Part of a small language model's weights.
Size: width 128, 4 heads of 32, vocabulary 8192, 6.56M parameters.
Each number is 500 + 50 x the weight over its row's rms, rounded and kept within 0 to 999. Layers, rows and columns count from 0. Numbers have three digits each. The size before them is the row's rms in percent of the matrix's.

# layer 14 MLP up, 512x128, rms 0.278, rows 317-425, columns 0-127
105:511449471483582562505474524538521393516409492508584520524528487494419528426453533555490539528458468603554455399508509442529463473521434420573586523451429538431424504540415510525457455549502432416487496441520498444509475563525484493554482506569479407449450470552437475439466453440547515502549455545531525522559540600488529489559583421457538521568496580393495540468484521486419554527413
098:442540529463458521440426548535602425512539574483450519516479561481514557498491520570519535492532549607551430493521557526513470553512516467466552476483448443555616471550571569529547464509571463572550594399442521506493538509568458461544468431563537444510612598494445438547507510441481460508528518513486579512448476528520460418481467599486523506428421511544437561642544484487457470518509
093:461485526442487428469564555429535577511567541565478563483545547522470476446506526470437531497547458463483474478538546444546530520517431477395521505602499466495428557545427415461487551489434540508541490505360526488515542572503507602433610472475504513498425417492529461456522563449458531440487446502459514436545523417584471531470479455488613513521459472478429502558560543607489632498525
096:402517547487491597602393508527489476464469539477453514491424476469562595525424534566473581484451442468494510502571513491429517498534450494535496539512487480467575522552604523491430408475544490603466483469519487479515526575510443438561523443533563473538440502521492559506471527514543532462451552546623521555421501580466567504526448482588446430589472511556437444486565476432430580518577
093:517554360474525556468510455464493403484444511443568505394480557493534482499442472477515444527513473556451494426485475513491458492577418483524615553467521572503525451344450476501466437491499406443460487513533571498447485515525590502560600563566450499547458463479504505435411478527529518441519554435427521493596464556497552566461437499493571487523502503484458531435525450602501523527587
108:438474560403510478555435483552526523455489436453391447486426529473500592456536466384520375476474560461494464419523481543510408424546564524531486511501561501527468625461567551541441455455502457419451584533502428521474484518549506469442537477474552514504433560544479474448508500561573593433513492483490486420506539470598470568534487449534516481533473412536547472559512450595525511536439
099:501590531466540522510474420517603498396492535458628457462431442494587521528553494467457567456508542456488443443542517381512458515539537455405504448540538519492447560483461563496562430408493538552548516456534402514519436528539564555583533493460541507566528518579529554482504584468580577451441492424507498551553518492472471460496507473459529442518511554502542486619418564523557483571507
108:462555505501473497481511528451535571472516498566545450593543520490480572514485562462467509449498552486487431467535530424403554550494394511483531567548462505484553493442451552488456442437515510521532422561454445500541504519542464469621526638509585550532566593463526603530601507502471429563505559428458465491500550539435542503537496525442358447401539494580552483451548502546505525461476
105:499482560475492534389513495520496533539433393488491395412499566463454527484380476486461517507570518456467524517527510497453520422473444473547534539547518489401544518511492522444466524460417533542395575574438537477387499542512481556434468443461405442474456483491505454532501546449508544570441493493441579419596504458499486478464502465515563464494549520481568488381515659467490515546534
094:406469462499532502500474587595502545476493586537535493493503492455460558462487459505548540542495498543412486533522571477591494567542553515498456531412401513486546466457471605508472514484490410547460440552406443461492487519562573499674627469585451481497518517478502451640484553481539544553497480434483454437513494514429489511505412514499448508462458444540481504416543462508475417510546
125:452501549465447524527452574522544473530519486490607471431469532470451518570518472536392491480441474473522494563511500439493479551389623521505492483480573512566426505582456610528483478489470500550509541521490509495598407437511507487544413525497405526527541492559440518542519473550550449477542489627442491414476451517492467538465633412397416561546508474465518495504536529490438417488443
103:545434481505496511479480489518509446399571488571455405553493558512468384499568566490493546516495548413398469409440486520472568521526582543524485449573502497505541448424508615489472526495471481498397534445527466484632486394417491523473503500516472528499475463482539620476498462440528526519521467423501465506440549479553505595418528535469443507438589513436579521472441538490567427483524
094:440529463615431544506540520504511587476474469478459585469529511455465549586482509512572485564582478492520459517504579514482441537510552487453495555463517433520370499528506507552470485521484517510443541442441368475507468432585462560428520549555498417610474417524431474514431465529475500420469521534426445523573511528456419549446516507416491457575608483519502533517587432505571572461495
102:361549551474594505555411476497489483446491483418467508624496581513441521582488543485459578560522522483525497525471522518504483542522512403450517542433505513498490473595400433456434478525409554433490429512503512478501422573503433604528494531435469525553538595504497453476461518444396456479445463572451478468543510532502527506483498522493602544532541513382427592435492468485530482498541
115:466530510458528465497458589539518524567502462397474500387536493480490502464512507522466473493411539523441466477471511640456464478502519512532545424438551469459464549557491598442479487553619479616398490507580462526370573521423500528465546569531517568462567514564459482550431532478448533549498526421478487461506556497505484536520561534524440476437508446578461459621479540445497487437446
088:451506471472450530530483555443544400563473482491499583548534474556495593507502456496506544493509532500543462536428508596553537510586412444507444407547477508518507565462551441418558471491508520489467495552408424552494455482508507487402544582545494408528684558474466444454522464514505552527501473502470519408581530512488494498486537517474547463418465467512545640480500595455441553449546
105:536533523500542527481445524532430523470477513459503480531524466537453503605446400532520562499367414498572546601456474398493606463509562470474472499512414578541514508532449485532629448437537513466548486626469474458490472445549429394529534480492538509537622445486556507510445545530473524501532548584556496580528539523462558476563468525472450535567509489541468423480541506462514562579479
099:605529566573494463503510532477456531572449478528518468576537560477493470562409560526409485522539554571503586443529481464463494383492507493546440459445416472520529527523430502568423490468536469465558510502448491497554449580527553478524516494523511503448464453399475535429357406508443535507523466444478568438572443559539486504480450505620453507483463585481537528528495553461384547552451
103:520498519647493461478568447514511548472559445568590572501470426468482420456524529502502495460595480587460527483494446513477471495512488556445564578568546462413508477463492477557565550387512579499537571460498390498444535481531487569470502488470544493544431485528568551535470510486480486466540547488428479509475496546500568517498505500397500413566548525607456396497593461565541527466379
106:507431418396432550455505499452385467499481581491551440559490518500572453516483530484451543449546432531508520434535529497511541393487504518516471495563442547531500464496435542534539544533535434449548493471496466398502431465407499453456524445636465421467450427484483441463517537502507476471367479528537517390564460609488543441549563470589536471438505466489496469526524564451446452522438
095:477520452439559606514532427513419469563440489517457414517581468432496478505470467475467504453396524503498514459600567467474554591469548446441474431428432456421494478505484566453513514525462601505531515487536459477487519521555585470514573550604577397544559507586515526584534526459471469534573439496491514558477506457412478370491522446492488602444492475492452510572476515479533541543554
106:471483552512517481509551479511463439356459492481386511481571494555422493593508506463456534472596508514395472436383531615484485483465463577471563550453466572583545491490490481615491509507525541428457482399491579512495569576514475574484503455439485517494525550509520459453480459567401503544549547465470404571519520544459559593523487506444518477555591487477471469464445439501530519474499
106:533432509444466491461450545510502548426474490501425509420473488427552418524483565512540462644454451533509512534601500571457536540588515531512548479592461496511544502510473527547527614517538450469607470475438505497506509453417488408433624512546468455522441463516455519535511454537476538496532572531518554541468404606543470584553379546499509455581585488462523517525528485422495520504465
109:589432642435559557504421549517530498409467571563530503496549493526504542496521524531469538436563557522579482554442585449542567531387605535538448483494465524486479488485468527541625514443515451542547489519422491406531509432482465430514515415566423462491570442493428476520539469588534558478479414466520470460440489496515521579483560503451456563560535459464589491498527561524518477502541
096:466493478499512441445523406462456484500518398466464419588464497492531476509551583465457543574409506395449441490474477574403559485521493441485484604561549508490460584392485395410490516551464474576462541552500519435463452529484487411547541435480499473534403495419530507465507549570410439415478471456559461495532530502541491470588466451521502537492475431505570477409493508502462575497499
093:442470545417627503495475510507496549468605517423516571442448478577492569553441528581594491491453500501518500571523440492476530543492526498435544471585570400453471398524510478412543592447562559470531460586524495517467540546425491487456532475564522492514555520569539526526522520508535384551457569526501472499511585487551506467473507440504550463515455422604514474531478526432472472360518
103:594416471470490583583556570499525522554477463485544499588486538486486479531575518431481528514460439547509483532545449424462469485473431529437549486535569462521504596456439581579458522486485460509500566613531471519573471574407490545478496529543394508476407503478530557460564506456553450499487473375440545457428404557519481522369528517460436446472581537570458479510464489494523528512448
108:511448484463494480546508498556457483557471539447479541392426407550504509491529515537498478529400481538484627563502428615555477519522551547592543461451484593511416508438515478475509479445556550513607507450547476425483510593439613465459508394458410545517560461400444486482476469435557505495550527496482524361485489465538541498536468411505454550565481530471509531500505516538466501431519
099:429463598509578441501514476479436547516464449485492439558504521388434600393529451488577553571520566496526530466533537499529508527562547372378495518425519468551526547578491414433525529488472418509512491528439542519517461439472505513484514477537438471460512439552503475516451483483586550554566541488551565466535423458501472445448431501505566475626430412554513492485509508456488568578480
094:433380599512389499433491438530490503524417473438507496469536514509418426390564383542490543476573556504511591414576552539414474490529466447499520489559507465442471467511557531481537449566454579482497482541523568429570528444512461578493444515536478436549496478538497500509576574571446550580520526470501522545467456526415473544574571472508502407530516516462558477535503492463456577556497
102:486506558519504531426610375513497505442519550497541521548484516490617393421534458528420449522487535506580503469506596560442592407557486506513521515484591460528459519427522471501626508474499490434555501550383465467504449530424493484524458465453609480526476427484606450458452525483545524493524498578456496480534413498413459471476523495495630458458444488505467542527521527505470478506549
106:505482533447486523517508675521505585473503490532542525535489513545467550537534523534458595432395543463456532483468461597523419510377527548518494517568484465448482448540521466526487497494532467492457533474452438368506394497581492429430579509488501503537455525436497496525468491529527493479506501500554562613497405507532561511465561526466517538523400552478558564494506352548416554515520
089:492573564533574533563580453500519400554444517572404505424578441442658486530431445541482479456493537620487475445511527392489485445510528484457535527560473634491510549523479518543537554449527459479588537510500514565602394490500514485524529489525463443511475517468449530501443452561498441549463461474454447535488482531528565588487444545504563485424512496556495508517470483591469563551478
108:606504413489578492494389495557439545446534352515576471517565605496509547528522497452545426493490441497480490449516556550519512452505443417441530470474620424549563578498467568505527520524477400510447506440422595512508525477469489593538495514540535481491486511451515454408435486466537481517439468567538475536468433476528474469449561437520475423431515587531438444560469509476451563470510
111:586478499441556576511431528487553525449542517518516455491450545464395453564527547528465469532553384444506470499472454463548538474550513613529513549537521463525522558521466476515500542506541549515522540462472465623587555466499494483451510531609518525535422440376449379458555504549560465440447526573461462404513525606478456511427535561444571485514523531556485486504519524466474457528374
092:451515558445576537528359480602478522509495525518457561495497510582490529458466542472490480496518545472530533409457543578467484490527461441608420429418444495509553477436507441587477551565553525587477546462531579545482437485528543470605505444499514579407441495476434416557522505500438487529506486538479503519485506447472523489502517385497505478549522464424561521409538463561565379422482
099:515451513504511518442432540583588434368526474440530540567500477462522393529499523462688577549519516443526508473505433381461538374556570539419500481603472468484532453511422508541467533518535538494446496501472495595549488502467503534420483489481462517422472439533478501536454580453454487456486493483470476534546426484515495434473479619621507474499484550517475540502510507507441505501491
095:530586579463455435581492416569494534500507521552451532479506471547502449525449525465559540528476571439498570586551538439452495408448418382494456437517494531396453462500510529470575585571438534468576570504499421510419552516443524559437570503538531495524480573492524481494546518498506470488484591512511597512533557432533554418508472532449551504490471521540536488442498583561585401460574
093:493522462503528499513425499513483463515485533521525500492505538523479574421522502502495414516477455557573486486505439421491565517456539613484443398459501459433484525493452388613517381468570536517464491505441491528525519472501544554604447484461470474540598540496484433453584469554581516503438398508490484551503567443396414488407579612417518494539578547503508517537435502499500407512521
119:551435534513457580529496466443496398436508483496494459508569414528501546467528508430491600503510461459469546518465506554532549334555591489442511531466454506489563522539538435502490495450483517524563552495470566536545437472584436422473468476382464412462476461482471539577408590392490454495521579475495482517530553447576505446474486575469545550516456539535520548568476602482473413487477
096:635555522536421524544526427454537421498441483496529508488532496486480504463550445490441593477540556520420478520489527514568555487526461507523581509505507442478591443553589499444455541609496482461572442538502552476439495447456521446412568524486564438462642559514563463482412587408543542478561575481389465533484471519496424516494520535468529449510423469486495495521442539513498480416425
099:425520495544480505466482541513626582550514552533511452462485478607538441493535496455471430583470459443443446503568524525420576496476511451577462437496458463552530506416519553524504447485435513318470478496554513476453494520530524416442517471532442436412482478433528488378529481515582487527423443440509518502517461497440575436537459476404484498460496526539449462578461440493476492586562
099:531472558455542480535515401484512447495480479449495477314440533473486523442443508610419474404532432410492498491500523449472563459502545540505428476523570616450504616500535518586514483573433467533522505425433448477568501519492565508526484455438510521426479432535553400493517440453399599513453472491481493516521453475526467441528501404488458496476526487559504538487528585445446477483504
110:503618524632423447493569519523475445423545559429483476516420505507483510451463525388418517433495568504539495541398458511455499493489460436490459456482386482447470443493474456532469500514481497509452494496495418408482432566520595584496432455470508523489556617532585522411475470523541508588477569508452581513571447499532495571496510556488529545462517501634492448506441502520471508507490
095:474517561542562430501478563449499439398511520520564485579509486497455419496480483488508574431471492559516516490485461511541512460526600458473396428400500506448437503419494505500419511526413485487504537452387514495444471476497416460466573490474454555475577554527519525423588491475486533518466434482399516398542489545511509597519515514581512495528532525431432474559461598486508669521495
095:514463426532549555514447489549580524559538530442492560463428382403520506542423549502504647524467603538493525532444505499534475528485409483558456492363493536518510475591500479509510502601562395561562522500498545481485441564447485504544515473548545448510473502575478459554529500557432489372426487512497465411466553558544474480558557546540506476517537524533518606524463494477447524556486
105:615493541483476554544542560477568508473461612454482548579437467513395548521541475492489587477524491435477521512459436560640421564470541508441492496581430422490527500569500405476493501423501560427549561487567465446516498524549444419493637457426497438501551418537518485480541489479500510506542543501532455537580554499433566516486551527460510527456448452450458492463478524548471423448435
102:416498470477509485602436550482525509564554494458511478392559480464494475434532564455440497549477474403504433441476489558510489360571449554484457434382566484535552442511457492559481524516474526497622540512501503566509476488583519506524512512480562493552449466440373463416524516597500571627532465550527503503584587540495477507499508532472556523411423541493507525547478492466549463506561
113:467536526542448506541531484513520522537461500595545490420533555517524432490433533410396529516530482585551546498495485496439417516397494504493564597499581515454481529569508548568496476426438493515557498595550455450572407534547463536555573517472508463460415505489454595465533606397463509525479522464390474445446493561536413647446548475434485462487518525496555515512538462513527479503483
105:631462500450520425483537507505507422521576493510581456442507561539502433413593491486493516488527498462492469550419544518389531529487465398514568530572558446394467446462443401460499433528530485577497544513561437416638473490474513563491524504545530437480488455468526481531536488421492570548485430536561501429487446473458462464555599508487493446460466512512423521512501508509595553541576
116:471535534537500494521568617517501434526529504559516493435557616472499448472520582533499457536506592503517533473398513490599491426422500399510394488482557473564549519449479528529501507542538454544443530538520505556413500471544521623476553483470447508548448519509402480454559559436512501552380498474586511544510489464539497516657527519589535509468514506500546568557562583518522494476449
099:573485486557589491485567530534505453587495599504605434567525486525440500541451501487506436466511522508520530508481431451544492512479566522566461482537452496482532539664451518489556510513451518509362492516420465474425556489532533434470467464548582408510533485448475574502619421510469447521467538479398534424547517554531546511457424437450537458597483451566501548477453481525508528477413
082:466588506514520419442538597467461516474506506553516610503537464473533612491568543567487455499461480433413450449483446554459440406419604446460401541497465532476526449474405420501505462540421523431527537488546484467470583455485465485563486509487489605512548448596530488525436469465483548539523438504532509502445547452571522579459487518545449537473540507446483516482475378524430527599459
087:536438497472475449539502454495466430393461473499606505511435426432450549581541552426555612504568460494553540498461406473540567504404537553478525492553483428508528453497534522482523528461393452482521540512507514464503423476490444612449562431492491478419429490477519569479536406478552581545574507467476547516531504537485493511440499542517387456491444582434492461510375536581523483466524
094:522539540537504516515358542450524505495519457484524404444463443506591621558488650502512512564511583495421450436559480434482489466529508451427519495533434562513561478491462528423505533527504528537560439502499495481509596459523555418513466488473493521443582437494419489459514461500500562460538427466572468592496499498514504463473421503520576470410438553501573536436538388453453429457537
099:456461419504552502485426547570501520535491475472586500510534523536582501499408519522545496469487565428367579535545502569429456408562452354449555532488486522486464493529495443524526556563502502572507415485514500522432529505525425463488505485504491571553513480451453499533443570561523589500543456452512477493523539484486621481482480385514473379576591469568547514515442436458445467537437
116:499441497467481522467450515534459407485545521582531576528506454429515519474452616605443470426501506499496473437490436572525538410538445577574521513438446410494533501446497442482490519523537506446467500496587516514499553522525546538396431473476530484454429459557547529508522488489413513671486565460522496592497472529530460418474533526483503562491521511509443431555488495430351563429491
091:550499516486556586399585606454557413586512572526537466576452512498514513521506427471465541486429503510503541608459527494557572539533448427500518523491465536446538567499475492446543488516469514487428564540406518487491483453418479524575564399572467419547543613504499571472529508566531426563486487476450518464525570477491561636543482431586496522457493448453480513519428485551539476476555
098:495474557514489503474526436443585490484421522543476535407522515458490487504565505409529638467468450514465513413391424499442589426432425558480443422439512423481599456545417445497469481528503498457557446444517497559542426561549496496580515459462465441548615519466462510547418506463462544499470490504433487517515530507483484539464504416552496477460515576570470490519423494579485416468414
096:542509511499486605533469558564550571506562513512589476459428574524456541447447510433436455484416415494479549475416458493547423550529521496494565584522490517565527548602435506571469451492424498506443474525473551442498542491596477486459568541544522491404489552555559518429438550440572499517442562432454490549513541512531472533535520443594429489595405476531486579606462464468528516473538
090:410591411586505542623530522444537574518425431528468573392510555541488524399457450445504554479437505528532441525582545440550492420457493559488441511490533565536451516490418557500507532503468489483522480549479534592539563586443538477554497468474533489503560490534436461480558520506438467460447497417579495514518424496587474554534516524441398594435457466499555517509561494456460548432519
102:481449480581496596580500435522577494548584541541562555607494523484496494582446494415451451435538509540489492532510528506435432487554428531468458503385458453518480587486427432505564395425487543508476484515505545476543479508476471501506478456499516521544545471429518472553467475548454571431520579482495546488438394455476534591457507453376614455491463434573530544524548459583532470532461
102:433460471521466507530573479566407536519485540453583497500503448480528476617496518552566471431457575431604486432427489542500506482551524473488499529530443533597518496391391511458574468559388456557608473556500476463500494409401453548456507503514479513574496491555551564423460466545582549451506489524429502498465556537403500492533490469454488475504519397452537575436504568512539496524536
095:433419482468458465461506587473399513454560472420482468450417452462519508475453495543600461496429418448584505559478428445411482522494456445505499465503510491429506519517549514494523439398461532462405423478503433525549525502386433496433470541477542609522489432465459561482490511513463483526495454341439523548575536441481525464531478502497575535564546527455454604530488469542558466469467
091:498523439533517502469472446434546494483555385481430527342516455440520597499502531523538509566521552497532559452449423472546554484435536503498545520477518515637465454478598477493474548633484475517456562574560552524492499519483443514541479533428476608472491472479433420514519503534489505433549419505540389507506433533512521515379435546587498518463462565495516437461447514436545480471480
103:525512497486517507482442574510633508641537492517502507511559577484510448506451460579499497465525510497432440478508582477544535452477603649581441438514525468455459481534469478460445482457512536490517534464554543507477512501513537579411418551447522535503414419499497453545518554496551493377567471445506456451539553533500456475628496552591537466465475507429492475417560527561475469539580
113:557503539416445408517527535527521513494521514518418422458474475507425477383481486486472512428527504579472420498527641464495415553550467599485426483518507487408400543464467568585489466491549523529474606528456509520454510472505536444480405503460417354464520595498527568492515496468539583463491452495454526532535532504521442442482515547416474461424581449448503469471502565488547488481482
097:424564521469549519441470465530461474444563496492421582586463512579574499480500524477511493476522594557421530555545499497426511547539553505488478516466435544483463623519564440443526596533512444584405474524533555545535499531533610557544524514583528618512539432564473458491501526560428429516500486552489510479479529502520426445466492507403496502405446494485445642549449494486437469477455
114:543545462598481472445533477531474509475446517577512493505541571472519440507520504478397500450586452481472468528563522485477546588493529483498509533480536484382508417537538542458499485487494581636467487520582478520376411539527529533562461476489502426641559523509483533479517531479580567354479543441498450491544560463469402487466446448554480546455425512534489432410476498507438563509525
109:448531519482522432579562450511548511422454466411426547495441528606566510511473512537503469596485405618480489541459495521579420481494508458544506535512499547550537513468455488542474451476518529530488467443491533549486543600442563471547496472367572531469535535535587459507493525419446509458569516501533549516575422502564568419460496576508566510534365425481544573429449507498502548467446
106:457383509494538438486516421588462429505511528453548410411538499495450534473433479394462404500403504498478481449453506481471471527455522534486432530620560579450471533367482491504504558481445564513530516464442433587509592510488444523504440441477521551438473388504490541429524550484452459485535499593511533482537551409554465492418491455504561492551449488465540568453543429522467499451500
098:476490473473465552446598467369546565464551570542428523583483552500496483478518504412487500579555474516523521463550546461538502514502532580466482569390544506439523531570488394447530505527462565506471544483515582493470443471527539581513504548454517508506511492485593443533469480541535585475550539537443507481461593533550382427415479466462543500549595485527590516531592575529511533605434
095:528533426517404498504588546528440521528551474451488420476479489510600592485528448495499459465485493455590386507472448492492441565565466442464405505542497531505477470594522468452576496486555486541564475554418511450402526550547517389458519501477557510510696434555536423544558494509520470540513497499434444527456518510547469424476488521416483558474520493503457502464531537459619533487513
110:443586447521538541508539459549575542509515542468380487543461521520448525482485572378473517524547494585470456554469348442528487570530496470514517450548517459469470506421569396551559603524494551525552455564512526430530510499528518490477557543497580383445571514478521494479469553465462412544468514553513480484529419521452563487469393545517554530507394531514469487542492482445399456470551
096:451509430504526506566523541463473519500461562520530607556500484487487462499562548559452493483437474471522506542501509421593514554450491453470506456509442519528419428483533455555488507509567412601538537487409575397594513470418546448513491466506456457543585442537478632480420440486493498412570538467554551433454403513475570547499544500435583540439462532471525449428419489507434567524535
097:489442458527547568531485607563553508503457457564502565514388517466582563511460457484456464486461380498455579588444424464504538510481626528516418412472466533482434495488468558592494510471516518480468550443476601460476499584571584438602553512499568564484495536483544430543423529467546521554500522504504566461608566472495487499536496548494567431477503476572437502481498440501501459530442
091:519476473461481542457515509534453501496415543585484479522419404482530564505454482458391531500502574451476576520500487459480552538480518475587609530492544467534451507554469495574473524480523508553537513476485561523444517654602426504523504471559531489507469537465535504550473572473531436532572586429473450423513538471379451460508537498383528476539433423606459496628456565492519532527490
096:487513513548581473478544525503581541506475463498539493513460438547577579546502552584554394493592506423521549575511545541568491480537496471516555540455523551549499505380506501461587401437477532520460520500430495580539525499478506490506491409490476480474527447521465586495471460501544502467500413537549450458480554511458621479498412455585494521554450502505516481547485438689440590555549
099:449492572491607485573499465498598457522485634561516438507483479455491506596520430488519540456545496506552492512533485440476527435459518471519427494491510436577501465423427473478618464468579530522425463463436481517508395509487478544503455553517556536528494561457630486570445485455479500496519509504567416527579612558491459465526476490646601534485497462451561523524466494517511509550586
095:513572459525515561493512503507506531509508510486489502536499534493516430540468508510489513454509575507573481576577534507541534590502526455463458540454533529489472500594513534530564476451480505585575524509519679421459568550526583614546460516561536607482518561496503534491583496538572466541482462546400564435563618447540400507503472511599559541511522459466461599554495545437402486498495
094:437538498546632527450501497412505515497495625482482552542446453475492460575490444494505510512622520592581588521491465548600525431486486503526490519523434502557595495364445517505481489583546416506453418420491501490503586541518506505567448513431552503540472499540441558453528465483448607514456498557492512477549591438495555542482485585476514567543511498410449505459418530512467511503480
102:501593519392467469420471488552451578482532532497466489521528428415490486603559465550437511520498440474538396512522497454494531483515458431593470500539414459589464495472495447492494530535538535476517457530447589612446455609532528562389512483511553481391487401504406479460415604484536503464530492433459463519493510583489493495551431549539516565558490490488557541568485572534528544511484
107:615479519462441530532571483455494470496522450462536543464496476535562543479454414439538457573460511473511532489402473530533452486570429455539522485517569474534457506504455415457424490557536411466543465502424577571442576486515551498546545553585547550520428531525491416540534470448475407572564544467449549540504557501489420379420510517504501429453494473404474497494337478476527463471530
095:448565510491521540467477586426551554456489482418479544508504461566527563456461505550500463371454397509531528539604485451443463378397460520494505521480528477473424425449517435455388563569553509553474394431496481477544525483497560466398515578503508502444490464465502507490389484573434470467528534478613541513424562466519515497453536538523576440535481534515550493575486471498482563497472
096:462549495514549461446485536455421446398465496551594492646482445588516506475496532467478539457413601522477470495526521535513449451461517477471441585501498515545485449525451466524466511520475508514579491390521572536509501476497402515552442554528541497551593429549588562505562516584459416438538557490627572507487514537489484467551527483433452447488538452568513489501564452472543631463517
092:464507448549502550489487491499456460552572526518424413474531488534579461451460467466460457456361392467468469465509432600439480519483465429520521532490500524578481522461516522400533493532494401458524568568510377414439502443563562523522582441418435524519484525516459457519532538461565451515490385541534635447486427484516519538491571485456492506487539370493502493522485443444483535481492
084:417498536438525543452453541480429536570466524438438453522494443553387453538523503549465517596433461483579500493575485534458464570462548481466556515461504565482518506498504486593552510555453540444469396515430583464490496473563550545510502489413515433389678585554449487536430501529483493513483432539512432592487543481532454493465503444554483528507373521427482523551489524542491489469469
100:522462477538517491484529466653399408546573498521540500505473537440395460493561531523493549498462589482630462576451437505550524460512526501496481544460557521532529524512473530540491465506545541414500498590539501467477505533417498587510566569430539606537451582508509573541475533502568455535475441540583513550513525411473472533518520567558506451430368432440575482480506455515543490473440
120:511491550616525457496560567452531440548555376487470552501468565438512511544507521469426490538513448482491608434528498394356500411581542538508524528413391510497476523555466497501527446447471485479501523479467564555507494565585457510470490466469456522547502483524427444488486471473448457524544427511481456355490421486533495458496520405468440470579501515446567486532508517497543589569420
087:558472535539499493417442570504529453540519514547413524531501473464527478588538456463518427536480483497506467433584444490403516547559550573474585491585570556581502443494529452437508490508559485507558474529568457539480524484445480548516452419580499424497535507522461443497538405422486529453521493591403611501460567552531392490509567480483511495566515527488534523440477431402501373413481
105:482560558507407544538460510473432474516483452560494520481465499410457474435527473449519463396539445461494612602513489538514491553371531501532366393570501520494439550563434620500535465541637456486504582491493479460464463536455541504472524498469483528490510516515547443485446449528520445533432471501509520547554376444508440393509513544483529499447559513536468479446428494478441448452492
099:575558488583493490494504467447477520638447427585537595497399612506556523530518623521518480562465460491491504547432560469453503543527483533539524496464496577476499584512492502494522493493577486539477458524477504604461460504457455472457513549577570508512472400549511581541520488374548470546468501476500412511512452473461477507508500493496374369521520521515533541511611441455566499526434
100:553588544580480519525552587456465595491437491454533543442482442509461507435532448529494465435473458517574536501484479559461513463524509469548506423549546442481372628436489470527425545490467529468489468507548657494498445631529541630508528537459442591452471458505499488471540470484568415515504478506508503493456468576518358463546468477478482503463523543456484444492510481515464586473457
104:561531507559497543485451499543566488498457518560502543404411521533482537503556411486503562459436514612421482486430446518562494539521522493425543528477552453444514484439439517447507522450477480582482513478441558535486529493514506509521604484428498470498453428521516497496537486475475579457420618451501441490501496539588532592435541495465583457573519497489591530494470549380416532339567
123:493516347590486455502543493476498481508548534475456435507357481399536519552543510476502518450475384536511569559510507443498449527502446469466545537468516507430535455553557442535511542643505528523529545502464474476473562502520466604497501605454494497501463511499561519474529487466525449429491522472428480532480585551533527500436384432527561414479511377536459461456594448468460480464432
098:422397539559542446558470407626526455488457485575523515391488486533526583481499496450529503463524486555508434484466588466550436551452503478570534377554513539484481497491564497490418453503500514516471482459515538574594553543555567584558493479500569470539488548499538533489446483501450357476527509452583543562473443474459515555503470456490454467451458593436527483533429471497493542554619
093:471454462495462528520551501582465393459471500471500455579522590422497445466525519491489414432544457436491477442500510488428473439506462530522566486485524480406477412509546515405526512536560567527455527412517507586514507409565582469457483511429487489520524513534459545549567449473583484476550498533535455574440442382565492574408502488522418402457458461425575563479464518534587490422457
095:463571591548531494526447545446460393483447543460509477476549408398508439512459491542535409530567543445537600415450457534466547506481486484507602561523429373548462453441455629474532475555503537562441453593538602567546495491507537503488491495441483379526561529430502560499477440410491430443489549490457478547487529553474565505455512459572540529543552518506506500491527496501501509510523
113:454470470421485459479433460557444459464523577488464556445501571433431415549562560477577552484546484604455502482459460526504560490496493534527623431542519516408463571551547509441475522559555520511439396441515494534456524459443420503522541468563489515417478559463584491451518522500509549465497534522504481485408514449553484519473485541567453431441497512576526378475483601524461353521499
100:535430494490483455529367577552440412443528485513479533529549517543532495515537396538585473538482619400486466454477433511540420499453473579482566475459558490457591504458468500471515525491442526441502471411545516534477519411456512426457412580445493502463428544566552523529535619482513488456477589490472573477540577494506476524463476543448442556453599498563470480409482471559506434522504
093:541487532439532562472517485542512541403526511476475459590466442564416489462532500470471471512472486506577554466474497581447493481520510451485542588500516465436472451540578467462480530592453568477465407536513517454505500476584542520407440579429524465589524530513504439542471559468536454589502383460545420514585612546357515510544489525476607507511519499485504502554353492476460498534473
094:480483532545521491493470529610542537555536455494450533480381488517421494548537488511519563476389486598543565513558494493469556490517548527508478485583572462519458454506457542504641489571559503490573599571533472549514541483456495494525487492482484575588618627392447529540563513468561450463472491583518534437466506518485477525514547470557507562537545547528479458540563494459430376465530
095:544527446532466511489472424539441544455453497457514468455542549468406528472481532416375467511556534463479511450547510503471471509502421466471422380480466478489509469535522508581458512505525422495535490568630546560464512551498582614401509581427513498498539584592519585453392465551582513546489482458530496531509396474423482502521444437509514431489512477426420520424519447502451472495535
107:545475546351516534542498441476451442544490470440485510530576477428619529464533495511490418435512518412416443568506481463384482492492417526546583540481549519500557538514569532486469511506501442501552487504500499558473546418531569439392600543514544473521426494538464432465467534549480449596442450501472493548443559466437549471454502484581536487530523454617545511495492473466591507405518
114:507680445424490493455514429490498513537531440458423612532543483449491553484511467569528536429603476530396402465530466479473533581540493492485540493462555531419506487472450554529555466510530532434498485491526545460512442476510462470558536631429515482594587572471537500524424484411462501446585571550561451501533539576515548529532506579447548518441502497499482539497568490490451427504505
105:503504502499585524417525529464563506520492428538542558521414473487546467480512499482530541441473503508630548395553533469521475480514508450477428483440512554439507567418471537520484452424441559478504564404413548455428477429524493470440533521615508444578484483514554421539439458456518404573405429521506515490440480549466517566578568467575477462521562528494414594466480451475439577483475
103:502468453465560446471409477508610510520514487540428434556458552557503501511491476444531556508431437541538448520522471574569526580437484466540442432460553624556507454484556546450457584480535465481459498531416498547565446463539588500466588535474484555576527547506496389469449517571480395462446521509501582588479528480475479505536487486552466610487513603487494550504583516462490459451607
103:597570496425485546478473480533556433470521599444550569637505434573502552431455600500448499522464532450483487492416555547476441443539591498489429564503478504476594440608507522514531546441430495551489556517556555482511549507525481527570440492459491506414496456500427555481518601402485511483529463601497504478461571554481538371459545525495484540499437487465478490583486502505434546506518
111:466474480476420389393538614468527398460476534494454430567400605517536486489472517457503541405486503545622459452591398470508481477521556521526448486464494562468503531506438559517557552602490408531468600504538480497484499482528556431460460575515532550417524606502518571493533460497538475473526457457529519446480506604514434495433509480506558445509478565475501467489502421517572485510474